config = dict(
    n_layer=13,
    d_model=512,
    n_head=3,
    n_kv_head=1,
    head_dim=128,
    d_mlp=2048,
    vocab_size=41963,
    activation='gelu',
    norm='layernorm',
    norm_place='pre',
    norm_eps=1e-05,
    positions='rope',
    rope_base=100000.0,
    rope_fraction=0.75,
    qk_norm=False,
    attn_scale=0.0884,
    bias='none',
    tie_embeddings=True,
    parallel_block=False,
    init='normal',
    init_std_qkv=0.0233,
    init_std_o=0.00458,
    init_std_up=0.0233,
    init_std_down=0.00458,
    init_mimetic=0.7,
    optimizer='soap_variant',
    lr=0.0036,
    beta1=0.95,
    beta2=0.95,
    weight_decay=0.22,
    lr_head=0.00758,
    warmup_steps=200,
    schedule='wsd',
    decay_fraction=1.0,
    decay_shape='linear',
    final_lr_fraction=0.02,
    batch_tokens=262144,
    seq_len=1024,
    doc_mask=True,
    train_tokens=849500000,
    steps=3241,
    dataset='wikipedia_en',
)
Each number is 50 + 15 x the weight over its row's rms, rounded and kept within 0 to 99. Layers, rows and columns count from 0. The size before them is the row's rms in percent of the matrix's.

# down: layer 10 MLP down (transposed), 2048x512, rms 0.0859, rows 1491-1503, columns 0-127
# up: layer 10 MLP up, 2048x512, rms 0.0788, rows 1492-1503, columns 0-127
down1491 098:46 54 78 31 36 61 46 41 27 47 70 65 42 55 63 30 39 55 61 54 60 55 15 37 46 47 53 62 28 55 70 56 46 64 61 63 33 24 53 36 24 80 61 53 56 39 39 79 54 45 69 47 55 54 17 29 54 42 64 33 76 32 58 58 53 38 58 26 48 49 24 50 76 51 66 54 49 45 82 54 51 54 42 37 44 54 68 76 45 70 36 62 33 33 52 39 42 19 35 50 51 37 52 55 25 46 93 50 50 34 63 67 53 30 44 41 71 38 58 45 52 17 48 41 66 45 59 20
up1492 107:50 53 54 17 48 49 20 61 65 25 30 32 68 43 27 58 52 54 45 52 65 56 74 60 60 42 38 69 60 64 71 33 54 29 38 56 39 56 47 44 55 45 32 59 37 54 83 35 58 48 61 54 60 71 57 65 50 52 34 59 47 35 74 49 28 42 48 66 63 41 70 48 35 55 45 56 39 37 36 37 49 37 35 34 60 55 24 39 31 27 68 61 71 51 43 63 44 49 57 62 64 60 43 35 48 58 47 59 40 47 67 56 52 59 72 82 73 71 66 23 56 22 73 61 62 76 39 41
down1492 107:37 51 48 83 59 56 40 49 64 57 50 58 81 45 39 19 61 78 66 30 45 41 31 50 62 39 40 45 44 58 86 42 53 46 51 54 51 46 51 50 36 46 62 59 50 25 64 54 42 34 59 52 38 66 57 48 63 35 47 49 62 53 54 44 48 69 40 60 36 35 32 91 94 37 49 61 32 42 58 59 53 40 54 44 53 19 54 53 46 37 31 42 65 56 52 63 50 31 69 82 46 55 94 56 50 56 64 53 42 59 38 34 67 62 38 53 48 59 52 26 04 42 73 28 63 34 09 51
up1493 101:44 34 18 49 65 35 46 64 56 34 35 65 52 53 53 34 40 42 51 74 49 47 62 64 48 31 50 49 50 49 76 56 39 49 34 48 64 40 65 68 24 33 52 68 47 43 56 63 63 55 58 53 65 51 70 57 52 28 64 53 41 64 40 38 38 39 62 61 41 43 23 23 40 76 44 52 35 44 66 63 61 54 37 60 65 86 47 48 61 19 53 45 91 54 50 63 74 45 91 50 45 51 43 46 62 27 52 56 34 27 42 46 66 51 39 31 31 43 42 73 33 37 44 58 35 50 81 38
down1493 101:56 58 41 58 37 64 33 74 52 63 51 18 70 50 13 44 55 55 49 61 05 55 63 38 50 63 54 43 63 81 68 45 49 46 40 53 13 39 34 25 55 26 46 52 72 47 52 47 51 76 42 31 36 71 53 71 36 57 54 59 75 77 54 62 64 41 32 21 30 51 53 62 55 26 62 22 47 74 23 61 40 28 71 39 56 31 49 29 49 77 41 60 25 33 54 44 41 57 55 58 36 47 28 56 62 53 39 61 63 42 39 46 57 44 35 47 51 52 35 47 66 38 51 53 57 42 25 35
up1494 097:48 48 36 35 47 71 33 77 64 42 48 64 63 58 20 87 36 49 36 35 41 35 63 20 56 70 63 70 43 43 35 55 50 37 52 52 72 53 67 48 38 42 38 51 48 42 71 62 28 53 57 59 77 10 27 47 48 67 48 46 52 45 31 57 48 53 60 54 48 74 46 42 60 45 46 64 46 39 44 35 61 67 45 62 51 28 53 59 57 60 36 43 36 75 51 56 54 85 44 31 57 14 52 50 35 82 68 77 45 66 54 57 52 45 35 76 37 82 55 55 55 68 34 40 51 61 55 41
down1494 096:51 49 53 54 64 58 56 84 63 50 67 71 57 46 33 58 36 55 44 75 69 53 51 61 40 67 32 35 37 54 33 51 68 32 56 68 49 33 38 66 49 59 42 39 80 78 45 39 51 44 25 22 37 37 38 17 67 44 48 42 68 31 36 56 74 44 71 28 73 39 71 55 38 80 70 44 44 62 46 38 31 58 47 30 44 47 54 57 49 37 27 52 42 62 26 85 55 42 70 61 58 54 53 37 66 50 53 40 51 51 57 41 44 35 48 38 60 38 43 31 48 43 46 55 62 42 62 33
up1495 099:29 51 68 48 57 66 67 39 52 51 69 55 74 38 62 70 23 48 44 44 55 50 68 57 21 52 59 67 32 49 64 46 51 68 54 61 61 43 55 82 20 54 43 82 54 44 21 54 68 24 52 53 67 32 56 73 38 70 55 35 32 58 38 66 70 43 31 91 37 38 15 52 33 26 69 39 29 21 37 47 46 71 49 40 72 67 32 30 55 51 61 41 41 53 48 48 53 38 51 51 52 35 53 71 71 63 34 69 66 60 43 67 61 72 49 48 50 58 52 34 51 41 52 53 43 55 38 55
down1495 094:66 37 50 31 36 57 48 59 53 77 62 74 57 61 35 45 51 55 65 42 42 51 47 60 57 41 66 44 41 48 63 10 23 35 54 35 44 59 72 67 64 49 62 47 22 33 67 54 37 74 46 50 75 68 39 78 39 45 30 57 47 60 44 55 65 44 99 41 48 43 48 55 70 56 53 38 54 27 29 67 39 52 51 49 35 63 55 41 54 66 59 48 63 55 43 19 94 55 48 59 56 73 30 18 27 61 54 35 48 59 52 33 51 51 54 83 39 56 46 50 44 18 51 73 44 35 34 40
up1496 100:82 51 60 51 48 38 48 56 74 80 46 60 52 33 21 46 54 28 71 47 49 43 60 47 39 42 53 76 55 59 38 23 45 48 37 20 84 67 46 56 41 74 67 59 52 47 71 52 62 39 19 69 48 71 66 63 53 61 49 51 39 79 37 62 30 55 46 43 57 91 16 36 22 62 75 66 48 42 22 50 43 56 32 31 61 42 40 71 54 18 55 76 43 41 42 43 72 63 60 62 51 42 58 85 53 58 78 58 43 19 63 64 41 46 65 44 59 58 55 60 63 57 53 57 59 57 66 50
down1496 102:79 45 30 61 27 62 54 73 51 37 47 66 43 51 24 40 49 68 26 50 59 17 61 41 41 63 23 60 30 45 33 49 22 39 40 07 40 55 72 41 40 28 50 52 51 94 32 61 56 44 57 45 32 62 51 59 38 67 55 64 29 57 47 37 44 66 45 31 40 34 52 56 53 30 74 50 27 58 36 55 35 56 33 47 38 43 52 33 50 66 48 53 37 70 52 55 36 51 49 66 72 49 61 18 65 54 57 56 42 53 53 48 46 57 63 52 68 59 53 42 40 64 38 74 38 65 53 53
up1497 092:54 75 57 73 78 60 56 48 50 48 37 65 46 28 72 34 37 31 81 54 49 73 55 49 29 62 79 32 57 15 47 24 81 52 32 30 49 35 56 51 61 59 45 51 41 45 39 50 40 60 26 26 41 51 52 58 51 41 47 25 55 33 44 51 43 52 60 33 46 51 43 52 57 50 62 55 55 42 17 47 72 42 39 65 35 40 59 54 43 32 30 53 55 44 64 43 57 50 41 62 87 21 36 42 50 74 33 39 56 61 58 67 22 47 96 39 67 34 66 37 39 62 79 34 57 52 58 37
down1497 095:48 64 37 31 68 46 27 27 52 54 43 32 49 71 57 77 18 57 37 49 26 53 56 47 49 33 41 53 47 51 61 44 24 56 51 53 53 43 52 54 65 71 38 47 71 53 67 41 33 40 49 66 54 60 61 64 99 44 65 19 78 39 51 06 33 33 42 36 54 48 39 69 51 69 58 67 38 58 32 53 55 62 33 37 66 43 38 57 56 72 41 53 47 58 46 50 38 75 50 43 55 48 65 61 63 50 65 43 61 48 53 42 44 26 32 47 40 28 37 45 03 40 30 52 22 52 13 33
up1498 111:65 45 30 54 58 48 49 44 38 56 50 61 64 65 47 32 31 22 37 46 47 44 43 85 41 67 54 47 54 41 44 47 74 46 65 48 59 49 51 66 57 36 56 53 47 56 46 49 36 38 39 66 38 49 64 78 61 90 72 78 36 59 18 72 47 68 62 42 41 71 31 62 33 81 42 36 33 49 36 46 26 78 31 47 52 33 37 46 52 64 46 58 44 60 40 43 64 41 58 67 45 41 35 07 62 63 52 49 40 49 54 43 58 24 45 46 99 59 67 44 61 37 48 44 33 47 32 56
down1498 107:41 66 53 56 48 50 51 35 50 58 26 44 58 26 44 27 39 52 76 65 39 47 55 39 59 60 51 64 62 45 58 41 54 50 59 59 29 39 57 51 59 37 25 59 62 29 37 35 67 39 55 58 62 43 39 30 82 25 52 66 61 21 49 16 40 29 55 42 81 61 41 26 48 56 75 44 27 67 48 66 63 60 56 72 53 63 77 46 38 36 52 33 60 50 40 36 66 59 47 30 64 44 75 58 59 53 56 67 57 18 70 43 54 32 49 61 45 83 31 45 40 35 54 38 46 30 48 52
up1499 088:70 63 67 49 49 58 68 59 40 34 53 49 76 52 46 50 59 31 58 57 25 38 55 41 80 17 59 47 58 60 41 45 50 49 84 58 77 32 38 70 39 41 53 36 58 49 58 49 59 47 80 54 40 63 48 46 65 79 58 37 58 71 66 55 52 33 48 16 57 64 39 43 43 56 51 55 57 39 54 52 24 46 34 36 68 42 48 39 67 53 42 66 43 56 54 39 44 83 58 73 68 52 18 20 54 58 56 66 38 35 43 82 46 49 55 54 61 54 49 60 77 46 55 32 32 57 34 41
down1499 090:36 53 62 48 44 54 32 74 39 62 47 28 31 65 43 53 30 57 59 47 62 61 61 54 25 71 40 49 56 55 46 47 11 43 53 32 30 69 66 28 44 19 38 53 27 57 61 68 39 64 57 58 55 38 14 51 70 34 30 60 43 49 50 62 41 57 50 65 22 67 66 42 42 32 66 40 57 57 51 50 70 41 68 42 21 81 61 68 46 34 67 44 37 51 25 56 47 46 48 34 57 37 54 34 47 58 38 03 08 60 74 51 39 32 31 45 54 47 88 37 34 76 13 56 64 51 59 56
up1500 100:57 58 50 38 43 54 35 74 58 36 40 64 25 33 33 77 54 45 56 75 61 37 42 47 44 49 62 41 40 52 58 07 20 51 58 69 64 33 77 44 45 59 39 38 76 33 72 41 46 39 40 75 65 22 58 46 61 57 62 51 48 49 34 50 45 53 71 58 52 33 69 51 41 51 58 72 34 70 74 30 58 70 67 41 36 45 39 68 66 46 52 27 33 32 52 43 39 71 47 76 55 30 40 71 45 87 65 70 67 45 30 44 44 65 81 47 20 43 51 56 73 58 36 49 49 41 45 35
down1500 112:46 58 65 48 56 40 45 48 54 62 46 53 57 41 69 30 16 15 47 58 72 69 41 52 28 41 49 57 62 39 60 85 44 41 67 72 38 40 68 83 37 61 29 25 64 54 40 48 67 55 58 58 52 60 33 29 80 52 45 40 47 46 63 63 52 34 41 58 51 36 47 61 81 56 56 28 39 42 66 43 30 50 34 60 61 64 53 62 30 36 23 29 42 65 48 56 60 19 66 37 36 71 62 64 55 73 55 50 25 57 50 71 62 61 93 29 61 65 67 58 52 31 33 57 47 63 65 36
up1501 086:55 65 57 46 49 70 51 63 45 31 42 31 44 49 55 33 63 41 35 20 78 66 35 47 41 41 61 47 52 67 44 38 44 38 63 18 58 57 57 52 34 58 58 38 54 61 43 55 45 63 48 62 36 54 28 50 59 49 71 72 55 37 56 37 51 42 53 80 84 43 77 83 67 33 43 44 54 27 30 47 59 22 54 54 48 44 62 70 52 68 83 55 57 70 46 45 60 53 61 59 41 57 51 48 38 50 42 62 50 68 24 45 49 59 38 73 37 92 51 54 61 35 47 68 54 49 84 85
down1501 094:38 53 63 55 29 23 53 31 41 53 52 30 59 45 55 40 72 66 58 33 76 71 78 57 36 34 41 73 37 25 73 24 46 57 62 43 67 56 64 58 54 38 66 34 20 52 53 45 46 60 78 41 68 43 17 53 99 33 50 39 45 57 50 81 41 64 45 49 52 66 50 45 45 58 59 32 65 56 31 62 50 66 28 54 73 58 51 76 55 34 47 59 53 66 57 42 58 57 46 72 57 27 42 28 46 48 61 48 53 54 82 49 35 49 50 47 39 58 60 27 65 60 45 38 50 63 51 67
up1502 100:58 42 62 55 58 46 36 45 42 32 66 70 30 45 54 53 37 45 43 68 56 54 47 39 61 33 40 50 54 65 53 56 41 75 58 31 50 65 61 45 46 38 64 52 43 23 44 73 66 63 56 49 66 58 39 59 65 29 40 56 68 45 52 39 56 48 59 67 43 42 36 50 58 44 65 19 43 60 78 77 63 60 30 55 79 40 29 78 67 78 50 19 38 63 62 53 60 48 51 27 56 54 40 55 52 45 69 42 76 19 56 76 65 69 42 50 46 51 70 39 57 32 29 37 29 42 71 55
down1502 097:66 47 24 64 44 55 52 30 67 51 19 31 63 51 36 56 60 52 47 40 65 89 89 67 52 54 58 54 19 67 55 42 65 26 24 55 34 59 44 41 55 40 36 53 30 27 46 57 37 34 31 68 52 57 24 19 22 75 53 33 66 51 51 64 15 59 50 33 71 39 65 67 39 23 43 45 42 31 68 31 31 36 36 35 55 35 39 19 61 31 39 56 55 38 57 33 39 28 55 60 76 45 88 50 41 26 48 38 31 51 23 55 47 54 50 53 35 68 28 44 45 79 43 52 54 30 50 57
up1503 091:45 42 63 30 49 54 58 80 41 47 47 28 61 53 56 42 69 26 41 62 25 60 65 20 52 41 48 30 38 54 29 57 45 44 45 55 40 39 65 51 47 47 45 40 31 41 60 40 69 57 41 86 58 58 52 60 63 51 03 17 29 53 37 70 75 63 74 66 33 53 68 57 56 46 33 62 56 39 56 62 22 80 59 26 54 49 44 54 49 35 38 39 62 61 51 53 36 86 60 51 60 42 50 62 62 36 52 42 63 57 52 53 75 49 33 31 48 43 45 45 39 37 46 68 40 42 38 75
down1503 092:66 47 42 40 43 31 72 50 61 56 45 42 52 41 52 67 55 59 55 71 70 59 39 36 50 31 74 70 79 42 67 63 39 31 36 66 42 51 51 38 55 48 34 62 37 44 68 67 61 13 61 46 61 55 47 72 50 68 58 52 29 56 43 37 46 44 42 55 54 50 53 84 23 32 50 55 55 50 50 75 43 48 40 64 41 71 66 43 38 41 65 65 49 35 65 74 53 47 34 61 45 76 74 56 43 60 73 79 53 34 60 58 52 50 63 58 72 64 19 58 58 53 57 51 19 57 65 65